python train.py --n_layer=8 --n_kv_head=8 --activation="geglu" --positions="rope" --attn_scale=0.0931 --bias="all" --extras=["local attention windows", "gated attention", "exclusive self-attention", "value embeddings", "hashed n-gram embeddings", "an embedding shortcut", "learned residual scales", "weighted sums over earlier layers", "capped logits"] --init_std_qkv=0.0184 --init_std_o=0.0 --init_std_up=0.0184 --beta2=0.98 --lr_head=0.012 --seq_len=1024
Each number is 128 + 24 x the weight over its row's rms, rounded and kept within 0 to 255. Layers, rows and columns count from 0. The size above them is the row's rms in percent of the matrix's.

# layer 4 attention key, 1024x640, rms 0.0388, rows 284-303, columns 400-479
size [105 101 100 108 156 114 115  87 109  95 114  97  95 102 109 113 103  95 108  98]
[[136 103  97 139 110 111 107 155 118 144 136 101 114  95 100 152 121 129 107 133 138 151 145 156 154 138 114  84 134 130 124 133 122 111  77 117 128 116 158 132 116 125  96 121 110 153 129 132 170 143  88 131 138 150  86 116  87 112 140 129 148 117 188 136 138 163 144 117 113 132 150 118 114 144  99  90 139 122 135 142]
 [135 130  92 128 121 167 116 125 156 137 141 134 111 127 111 127  95 139 154 130 133 147 105 147 108 133 146 143 138 151  95 119 129 114 160 150  98  96 118 154 130 181 110  85  58 113 135 126 107 112 162 119 105 176  66 133 106 126 176  81 121 104 142 125 148 138 134 149 139  98 109  90 126 155 126 146 117 128 174 109]
 [164 118 120 147 132 134 112  97 135 128 147 167 167 128 154  96  78 141 137 125 112 167  77 143 102 105 114 154  98 137 121 105 130 118 120 139  91 154 118 109 110 120 150  86  95 122  96  98 131 127 186 120  94 138 114 149 162  87 145 155 121 114 126 111 148 109  79 143 124 111 132 125 165 157 144 116 172 133 132 126]
 [142 107 150 123 136 110 128 144 119 100 129 137 144 150 146 114 125 114 129 138  97 137 116 106 157 153 155 104 132 158 141 119  67 116  99  85 171 138 145 164 126 131 143 185 133 117 117 145 150 156 156 123 158  72  86 189 153 137 126 130 154 139 106  83 100 104 144 149 118  91 116 160 167 123 125 140 171 131 145 116]
 [126 161 163 158 169 124 141 146 154 120 186 140 103  92  85 114 114 120 130 154 104 132 143 135 151 149 152 130 146 125 111 106 136 180 127 107 135 111 161 144  78 128 127 150 136 135 130 148  68 119 146 120 140 137 125 130 105 155  92 130 116 125 157 156 147 108 149 131 153 148  82 100 183 136 121 121  98 122 182 107]
 [128  89 123  85 145 117 152 122 108 143 166 111 123 145 150 100 146 140 102 133 164 146 172 106 139 109  70 136 163  80 151  87 149 123 104 121 151 130 129 192 135 104 124 136 160  96 136 160 162 156  76 139 133 117 123 155 130 126 168 119 155 122  83 130 110 134 111 151  97 122  92 153 119 124 149 133 124 153 138 118]
 [149 170 127 127 132 136 103 138 133  86 147 137 141 125 135 136  89 136 150 144  97 124 107 157  83 166 215 109  94 151 124 127 115 131 145 104  93 132 128  97  98 150 127 119  95 148 101 109 108  78 160 119 157 137 133  94 118 137  97 131 105 120 157 142 156 113 106 120 152 139 149 122 134 133 118 127 123  79 137 128]
 [ 65 103 125 137 111 142 141 129 150 162 141 166 134 117 145 136 144 136 128  89 134 144 119 103 150 140 134 110 139 134 111 158 110 176 116 115 180 182 134 158 138 144 108 111 151 111 133 149 167 152  98 151 107 109 164  91 138 128 139  94 137  99 124  93 146 142 153 115 127 170 150 110 120 130 134 120 144 158 150 170]
 [ 73  98 152 160  73 116 153 109 139 177 130 131 126 141 108 119 144 115  91  88 163 147 141  87 141 112  71 116 189 110 141 140 140 157 103 143 117 111 163 140 132 111 122 133 194 101 160 156 121 152  81 101  95 114 157 147 123 135 198  79 182 112 102 124 112 146 120 110 133 121 140 107 161 113 135  98 110 156 136 125]
 [142  84 126 139  62 146 132 121 141 178 185 178 136 141 111 129 114 122 117  68 138 158 119 134 179 152 169 131 133 111 115 150 114 165 107 132 141 143 149 120 148 131 135 102 164 114 134 178 153 139  90 134  58 145 116  94 131 125 119  88 140 123 106 114 113 133 108 110 137 130 132  97 130 148 134  78 118 121 142 115]
 [168 164 115 113 177 160 110 118 139  77 116 104 129 126 135 129 113 132 122 129 120 104  95 136 102 128 135 121  74 133 145 132 163  76 147 133 104  89 116 110 104 144 146 155  74 127 117 103 127 129 170 114 140  85  89 158 142 124  89 160  79 146 137 107 147 111 104 131 124 109 150 153 152  88 111 165 140 124 118 101]
 [ 92  78 112 156  91 129 132 120 151 135  95 132 135 116 139 139 127 106  90 121 143 128 115 122 101 124  54 157 167 178 118 122 153 134 123  95 143 139 149 132 104 114 126 100 137  82 149 121 177 113 113 131  95 147 132 130 122 147 186  82 139 127 107 123 144 156 105 149 141 140 159 120 113 159 150 172 124 159 110 150]
 [ 96 159 123 149  85 107 124 115 113 170 135 123 146 148 151 131 154 132 143  99  97 148 169 169 157 115 151 143 155 128  68 142 104 154 108 139 124 142 129 122  89 133 139 123 167  98 106 102 188 152 119 139 114 123 159 106 120 148 114 129 165  87 105 151 119 134 133 123 133 145 121 110 113 166 101 135  99 115 129 105]
 [146  89 109 132 185 122 135 129 171 103 103 145 110  92 127 146 128 147 120 151 153 119  98  72 127 129  68 114 119 130 149 104 149 107 103 111 145 137 119 140 152 146 144 129 121 140 147 165  89  94 147 121 140 141  93 162 110 106 146 127 117 130 117 136 115 104 106 114 129 110 134 142 128 128 142 131 128 114 137 148]
 [121 144 114 101  71 104 127 101  96 112 113  96 141 162 141  85 108 168 105 111 101 143 150 155 141 121 142 125 173 149  92 102 135 150 130 109 114 107 145 174 139 130 133 149 138 103 136 100 119 159 102 153 155 116 153 102 145 122 154 142 139  92 143 126 121 134 106 118 155 132  91 111 127 146 112 194 123 108 125  99]
 [134 114 126 150 170 105 116 152 143 131 121 158 105  85 124 124 155 136 137 150 165  94 115 109 140 119 119 107 121 113 115 107 118 122 114 128 108 142 138 124 153 150 133 133 114 154 143 179 117 122 154 134 168 162 111 125 110 141  96 112 113 139 129 132 146  93 154 131 143 109 141 154 125 120 128  90 139 143 122 144]
 [139 126 106 152 144 112 142 128 134 165 135  86 128  67 117 116 172 118 159 111 148 146 177  83 108  97  86 101 207 116 182 112 100 152 105 141 146 104 135 153 139  98 134 166 176 120 133 147 128 143 123 110 145 144 141 138 124 122 147 151 151 110 112 187 125 101 128  69 105 113 102 135 149 133 117  99 127 186 126 138]
 [160  93 135 126 104 126 113 115  94 102 148 134 132 135 132 126  98 128 115 130 140  99  96 111  95 156 122 112  88 147  90 123 157 117 141  98  83  95 146 135 122 137 119 122 110 133 148 118 124 121 160 158  99 118 126 137 105 116 143 133 128 119 132  80 136 147 146 138 122 132 171 158 111 146 112  94 171 157 117 129]
 [146 122  89 144 169 108 130 138 120 166 111  97 127  96 129 127 105 126 164 137 104 120 138 109 151 116 169 137 160 136 115 124 125 116 107 170 119 127 169 149 123 112 131  99 141 178 121 120 120 120 103 161 139 111 109 102 135 123 109 139 105 140 129 129 122 132 174 122 103 138 136 128 166 150 117 169 142 117 129 154]
 [145 138 118 140 121 155 172 172 137 107 116 136 105 111 117 167 111 158 133 131 159 168 155 126 123 115  81 135 187 116 106 101 123 119 177  97 135 112 127 220 120 105 153 127 138 114 158  95 152 161 134 132 120 135  94 151  97 141 174 111 126 144 125 123 162 142 148 128 144 116 151 138  73 131 143 113 143 109 125 101]]
# layer 4 attention query, 1024x640, rms 0.0393, rows 285-304, columns 400-479
size [ 96  90 103 139 125 129 114 128 136 132 124 128 100 118 119 103  99 101 103  95]
[[173 145 102 148  99 122 147 143 118 163 156 159 122 131 126 143 134 123 138 105  90 108  87 148 117 151 152 125 136  95  84 171 144 146 121 128 126 141 133 177 140 149 115  96 106 128 160 128 157 108 140 122  88 200 109 169 109 112 112  63 141  84 153 172 142 124 109  97 129 138 145 119 106 101 129  86 156 132 132  93]
 [183 155 122 111 139 117 137 148  88 166 144 117 126 126 154 167  79 155 112 106 142 130 155 167 111 112  89 150 136 121 152 140  80 146 123 167 118 114 122 116 105 110 132 185 134 138 134 125  91 113 126 148 114 167 120 142 116 155 137 156 130 135 127 118 100 150 120 123 117 122 130 128 144 137  99 118 133 137 163 178]
 [113 115 127  96 155 126 110 160 126 121 138 120 125 128 116 123 151 146 105 108 115 128 135 104 187 151 130  94 159 126 160 113 110 132  86 131 140 150 113 104 147 137 111  91 137 118 135 163 173 163 121 138 101  79 131 145 108 107 136 132 131  96 133 113  79 154 127 119 123 136 127 126 172 137 172 133 129  90 134 117]
 [176 115 138  91 149 103 140 104 152 129 116 181  79  62 175 159 123 199 151 164 109 163 139 102 139 117 168 139  96 155 102 147 181 174 121 135 168 111 144  83 105 112 150 124  64 127 146 129 129 169 163 128 153 129  87 128 104 122 105 152 116 128 114 102 116 141 112 108 117 148 116 124 124 127 136 140 120 103 129 118]
 [156 134  92 102 114  93  79 148 108 128 115 144 127 151 119 185 173 109 121 139 120  86 190 125 165  84  74 142 140 134 129 126 134 138 121 138 188 159 139 104 134 111 109 118 144 113 109 125 133 131 100 173 107  76 137 144 156 132 129 110 170 163 129 117 145 115 142 132 108 115 112 144 117 147 126 152 120 115 126 107]
 [117 137 149 134 159 167 151 123 156 136 140 139 116  98 162  77 108 158 127 129 123 184  86 120 105 157 180 142 104 110 106 130 150 122 146 122  82 136 127 155 118 142 137 134 116 147 159 135 125 121 167  62 140 171 132 114 101 133 126 157  96  95 124 122 131 144 127 113 122 133 134 122 122 100 120 108 128 130 124 171]
 [112 128 111 156 112 105 137 174 121 151 120 124 146 158  80 178 166  56 145  93 130  78 195  98 116 149  98 131 145 120 155 132 123 164 126 120 151 132 141 159 150 115  96 146 206 122 126 146  89 116 113 156 123 110 110 128 160 153 125 113 165 140 107  96 117  94 130 137 121 121 112 133 135 145 126 141 139 115 135 114]
 [109 105 136 129  80  90  80 136 102 102 122 125 122 129 125 162 143 111 112 145 122 136 124 152 131  84 116 130 141 144 125  98 115 125 119 108 191 150  98  93 122 117 120 120 134 110 113 120 171 127  96 166  80 141 122 125 162 105 161 150 126 172 104 112 146 147 116 143 150 125  91 155 113 132 153 120  86 139 105  99]
 [113 125 110 115  82  97 100 147 105 119 180 128 135 143 114 153 141  78 105 119 128 112 173 158 155  96 124 121 140 136 131 136  94 118 115 120 177 130 123 109 130 126 116  99 142 109 130 136 137 131  84 177  60 135 123 110 170 116 143 128 146 169  92  90 150 121 126 122 141 117  79 152 107 155 164 148 118 132 155  92]
 [163 196 156 139 197 135 169 144 143 163 121 139 133 107 124 144 149 138 126 144 112 106 144 110 117 159 123 138  80 121 135 137 119 134 143 138  79 166 166 136 126 104 149 100  80 138 117 133  87 120 168 104 140 106 103 140 107 149  78 137 108 103 104 141 135  98 137 158 101 127 155  99 121 132 120 125 178 121 137 118]
 [143  82 104 148 109 140 114 104 126 106  91 140 118 166 131 114 114 155 132 121 149 140 105  98 125 124 129 155 149 111 104  91 126 128  89 161 141 124 119 159 145 145 137 154 115 132 121 145 134 144 144 110 122 138 140 156 110 116 152 129 151 124 120 145 103 178  83  88 144 134 126 127 136 124  75 121 121 126  90 132]
 [131 103 113 114  72 127  76  89 112  86 107 132 125 176 139  87 129 121  90 132 120 163 173 145 177 103 122 163 167 149 130 129 131 126 110 114 148 107  96 149 115 140 107 169 110 133 132 126 152 160 122 148  66 142 150 116 108 125 162 152 141 133 141 101 100 161 115 115 161 130  57 136 148 140 112 144  93 111 127 134]
 [100 145 135 157 159 114 148 138 130 157  93 106 150  73 119 140 112 161 151 130 135  87 112  89  84 163 130  99 119 156 144 109 116 115 126 109 133 157 169 115 154 110 123 107 121  91 122 124  99 143 154 108 175 144 149 163 162 122 115 124 127 115 109 163 128 109 157 134 119 120 149  87 110 110 165 111 137 131 120 144]
 [129 127 109 128 140 143 116 108 102 146 109 137 173 149 160  86  84 135 104 115 130 138 161 138 145 143 120 123 158 140  94  82 135 135 126 139 146  95 134 156 166 134 138 148 153 123 107 147 120 159 128 155 113 146 134 139 140 118 175 145 154 150 135  98 122 135  81  91 121 112  76 155 134 141 105 117 102 119 146 123]
 [114 157 151 108 216 133 128 153 139 142 114 117 147 107 140 146 119 152 167 160 150  93  84 132 134 139 159 123  73 160 111 122 163 136 138 115 111 112 135  81 131 109 102  96  93 119 129 164 139 121 119 139 174 135 133 127 109 125  92 115  96 123 116 141 174 117 125 140 128 140 147 107 106 119 184 145 177 142 130 124]
 [ 90 119 112 143 100 131  85 109 123 121  87 114 159  94  80 106 138 127 149 158 138 147 145 123 121  98 139  99 158 134 116  74 143 123  83 117 163 145  94 145 152 126 162 124 126 115  96 173 157 136 112 146 121 145 146 120 119 110 144 170 151 107 124 148  76 148 119 127 151 110 115 114 113 126 168  86 123 138  81 152]
 [166 151 124 116 150  90 118 137 115 166 149 141 115  92 139 150 105 103 156 123 148  93 104 151 162 133 146 119 137 113 113 122 117 114 133 142 129 126 149 104 125 126 154 127  90 188 114 129 115 151 137 124 142 116 145 169 118 123 108 119 132 124 149 118 156 133 138 105  91 133 179 109 122 129  97 133 166 135 136 111]
 [ 92 160 111 132 143 142 135 100 105 141  95  89  97 128 114  91 136 114 139 130  95 157 130 114 116 122 143  91 118 164 165 115 119 102 116 113 140 120 116  88 136 120  70 105 135 136 130  98 118 108 129 126 132 133 124 116 129 127 116 137 153 143 131 166 110 118  81 148 126  84 126 173 165 121 147 110 124 106 127 140]
 [ 99  86 113 142 113 196 133 140 106 137  99 132 162 132 110 102  94  94 157 103 135 160  72 150 135 171 170 101 168 167 188 103 149 135 105 166 144 118  95 161 121 102 143  98 148 132 137 148 174 130 140 154 149 176 115 157 133 119 120 107 151 116 144 143 127 129 155 106 113  94 117 129 131 188 165 114 123 156 119 110]
 [124 125 155 140 131 118 143 149 155 163 162 114 137 124 138 136 148 163 118  92 105  97 148 135 110 115 107  87 120 145 116 123 144 103 122 149 113 131 114 164 139 128  96 161 111 111 164 138 117 139 137 120 105 122 149 133  91 118 123 123  77 107 129 113 120 109 127 121 113 167 116 117 115 132 166 135 120 114 106 121]]